Weights of a small GPT-style language model, trained from scratch on English Wikipedia.
Size: 4 heads of 64 (2 for keys and values), MLP 1024 GELU.
Each number is 50 + 10 x the weight over its row's rms, rounded and kept within 0 to 99. Layers, rows and columns count from 0. The size before them is the row's rms in percent of the matrix's.

# up: layer 7 MLP up, 1024x256, rms 0.258, rows 535-540, columns 0-127
# down: layer 7 MLP down (transposed), 1024x256, rms 0.135, rows 535-539, columns 0-127
up535 095:36 44 36 35 41 56 53 49 38 59 46 47 58 50 61 38 49 38 42 53 41 58 57 35 33 37 57 45 53 42 52 42 51 68 77 30 59 50 52 63 38 41 59 54 49 43 33 43 38 27 53 57 59 50 46 58 39 49 52 48 46 52 50 52 42 48 67 55 56 65 53 38 32 63 59 67 64 57 48 31 68 49 49 40 58 41 52 62 50 58 43 43 47 48 36 54 58 50 44 49 62 54 69 63 48 53 44 57 55 42 70 62 50 37 54 46 60 44 36 46 57 33 49 34 57 54 64 58
down535 093:48 78 37 37 44 48 47 45 53 52 47 58 61 51 31 55 52 56 54 52 47 58 59 61 67 38 54 34 44 41 56 45 68 71 38 56 50 41 56 39 59 47 40 37 55 54 60 47 41 61 58 46 55 64 48 43 55 50 49 67 37 64 58 50 57 56 44 52 62 45 43 43 45 42 48 43 71 64 53 45 50 54 46 54 44 42 52 57 76 52 67 58 45 43 53 67 35 60 40 40 44 44 42 48 34 61 62 55 58 45 32 42 56 62 52 38 39 45 65 60 43 50 61 52 49 52 52 48
up536 103:53 73 49 56 42 40 46 53 56 64 44 55 52 42 46 46 54 46 66 47 58 48 46 39 44 79 61 63 33 47 54 66 49 54 57 65 32 36 49 48 48 66 54 49 63 58 31 56 60 66 53 40 47 52 49 39 50 42 51 56 52 43 49 43 50 52 54 33 39 49 78 70 59 34 54 42 48 58 47 51 70 44 70 41 52 43 56 26 19 56 43 34 58 55 47 52 56 46 36 52 60 47 44 54 55 53 65 52 36 62 43 61 46 62 60 53 65 51 49 48 52 51 57 52 44 39 50 25
down536 107:70 53 43 36 39 51 52 44 53 50 46 31 49 46 48 43 49 36 64 50 66 40 47 43 58 40 72 38 45 61 65 55 70 36 57 39 65 56 49 62 51 67 48 46 69 41 43 54 45 51 56 62 45 51 65 38 47 28 53 52 53 37 49 45 50 45 48 33 54 64 58 74 57 43 45 40 38 60 66 48 53 69 41 51 52 51 51 35 36 41 46 74 56 53 58 45 62 55 54 49 51 52 49 58 54 50 71 55 55 64 57 51 56 61 48 42 58 55 55 65 47 39 55 43 61 52 48 37
up537 099:65 47 56 47 36 53 30 31 40 56 64 52 47 58 43 42 68 53 54 59 55 55 54 56 38 66 40 29 49 56 53 57 79 43 39 39 57 57 29 57 50 50 39 53 49 49 63 49 48 52 37 50 55 40 56 56 55 55 53 56 57 60 54 46 45 39 36 66 53 39 60 44 57 70 47 40 41 44 34 54 50 34 57 47 43 53 41 44 52 22 41 63 64 74 40 24 54 51 51 51 51 67 45 44 58 44 46 46 49 50 33 61 29 52 41 47 40 59 44 61 45 58 56 47 75 32 39 54
down537 099:47 48 41 39 45 50 38 36 45 50 75 44 48 49 47 58 39 67 43 44 51 66 64 46 43 55 30 36 50 61 38 54 53 46 48 42 45 56 51 47 44 45 44 32 48 50 74 37 59 45 45 37 49 53 45 43 69 54 60 53 46 46 65 41 44 37 44 51 42 47 56 45 46 70 69 32 57 76 36 58 53 33 37 50 49 30 55 33 29 48 48 54 47 74 45 43 44 47 56 44 45 43 36 62 40 64 62 45 58 55 55 63 43 47 47 51 40 49 36 46 49 64 47 51 53 38 41 49
up538 099:47 56 53 61 48 32 59 48 50 60 56 34 29 55 51 53 37 50 57 55 48 46 50 44 35 60 57 45 40 61 50 51 26 50 49 38 72 41 56 67 54 54 57 54 61 56 45 46 52 57 60 69 60 52 48 49 53 26 48 38 63 53 33 49 54 56 39 58 39 36 60 45 53 36 39 57 81 45 32 57 55 60 65 52 56 32 41 47 49 68 43 45 32 62 61 54 61 40 32 56 53 60 56 52 38 61 47 55 53 43 58 59 30 43 34 42 66 35 49 47 54 43 59 50 51 41 38 52
down538 101:60 51 43 52 45 48 46 44 50 37 50 58 48 60 50 55 65 46 48 49 44 65 55 54 41 57 47 50 57 41 49 43 63 37 52 47 52 49 39 69 37 45 45 48 40 30 48 55 53 48 59 49 48 51 32 41 69 39 55 39 50 31 53 55 57 38 46 65 35 67 48 53 49 53 51 65 58 76 58 55 49 43 49 64 66 60 53 60 57 37 62 38 54 21 63 51 57 54 48 66 62 35 42 65 43 64 63 47 45 59 46 61 59 64 68 49 45 50 48 57 53 27 44 59 48 54 59 44
up539 089:46 52 51 63 61 28 27 58 48 62 44 53 34 43 31 47 52 39 36 50 45 54 41 70 46 58 51 61 49 54 53 59 44 47 47 45 44 60 49 29 39 44 75 58 39 37 59 44 53 66 54 57 38 50 63 40 41 44 35 27 57 47 57 39 43 67 49 43 61 57 45 46 51 58 54 39 64 56 51 45 55 40 58 46 53 61 42 52 44 46 57 69 56 67 24 52 43 60 35 66 40 40 50 53 49 37 47 45 62 44 38 51 44 43 40 53 62 71 71 39 69 58 50 44 61 45 38 43
down539 089:51 51 53 47 45 60 43 57 43 48 46 52 54 54 55 39 51 39 70 39 69 67 62 47 46 51 49 39 41 77 44 41 60 41 63 48 56 50 52 58 43 66 55 56 50 30 49 61 58 50 49 59 51 41 35 57 41 60 57 56 48 39 44 48 55 34 50 44 49 48 63 51 54 36 53 64 50 57 68 46 62 66 53 51 42 40 46 62 40 52 57 61 33 53 65 64 57 53 45 45 43 49 51 51 75 55 48 65 45 60 50 71 59 56 41 61 45 52 61 48 43 50 50 58 36 42 38 40
up540 104:59 51 47 53 47 53 53 44 50 46 46 43 25 61 33 38 39 64 52 47 44 44 22 38 53 53 49 53 69 51 68 50 51 45 39 54 43 65 44 35 70 62 59 59 27 41 44 39 46 51 30 41 55 36 59 54 43 35 64 54 39 52 61 57 59 58 39 45 57 49 67 35 57 45 70 60 36 49 45 55 57 56 55 52 54 59 59 49 48 46 66 70 40 46 42 46 37 49 63 43 68 56 47 58 53 44 69 65 50 45 51 40 49 41 56 49 33 47 64 58 58 63 43 65 65 54 43 56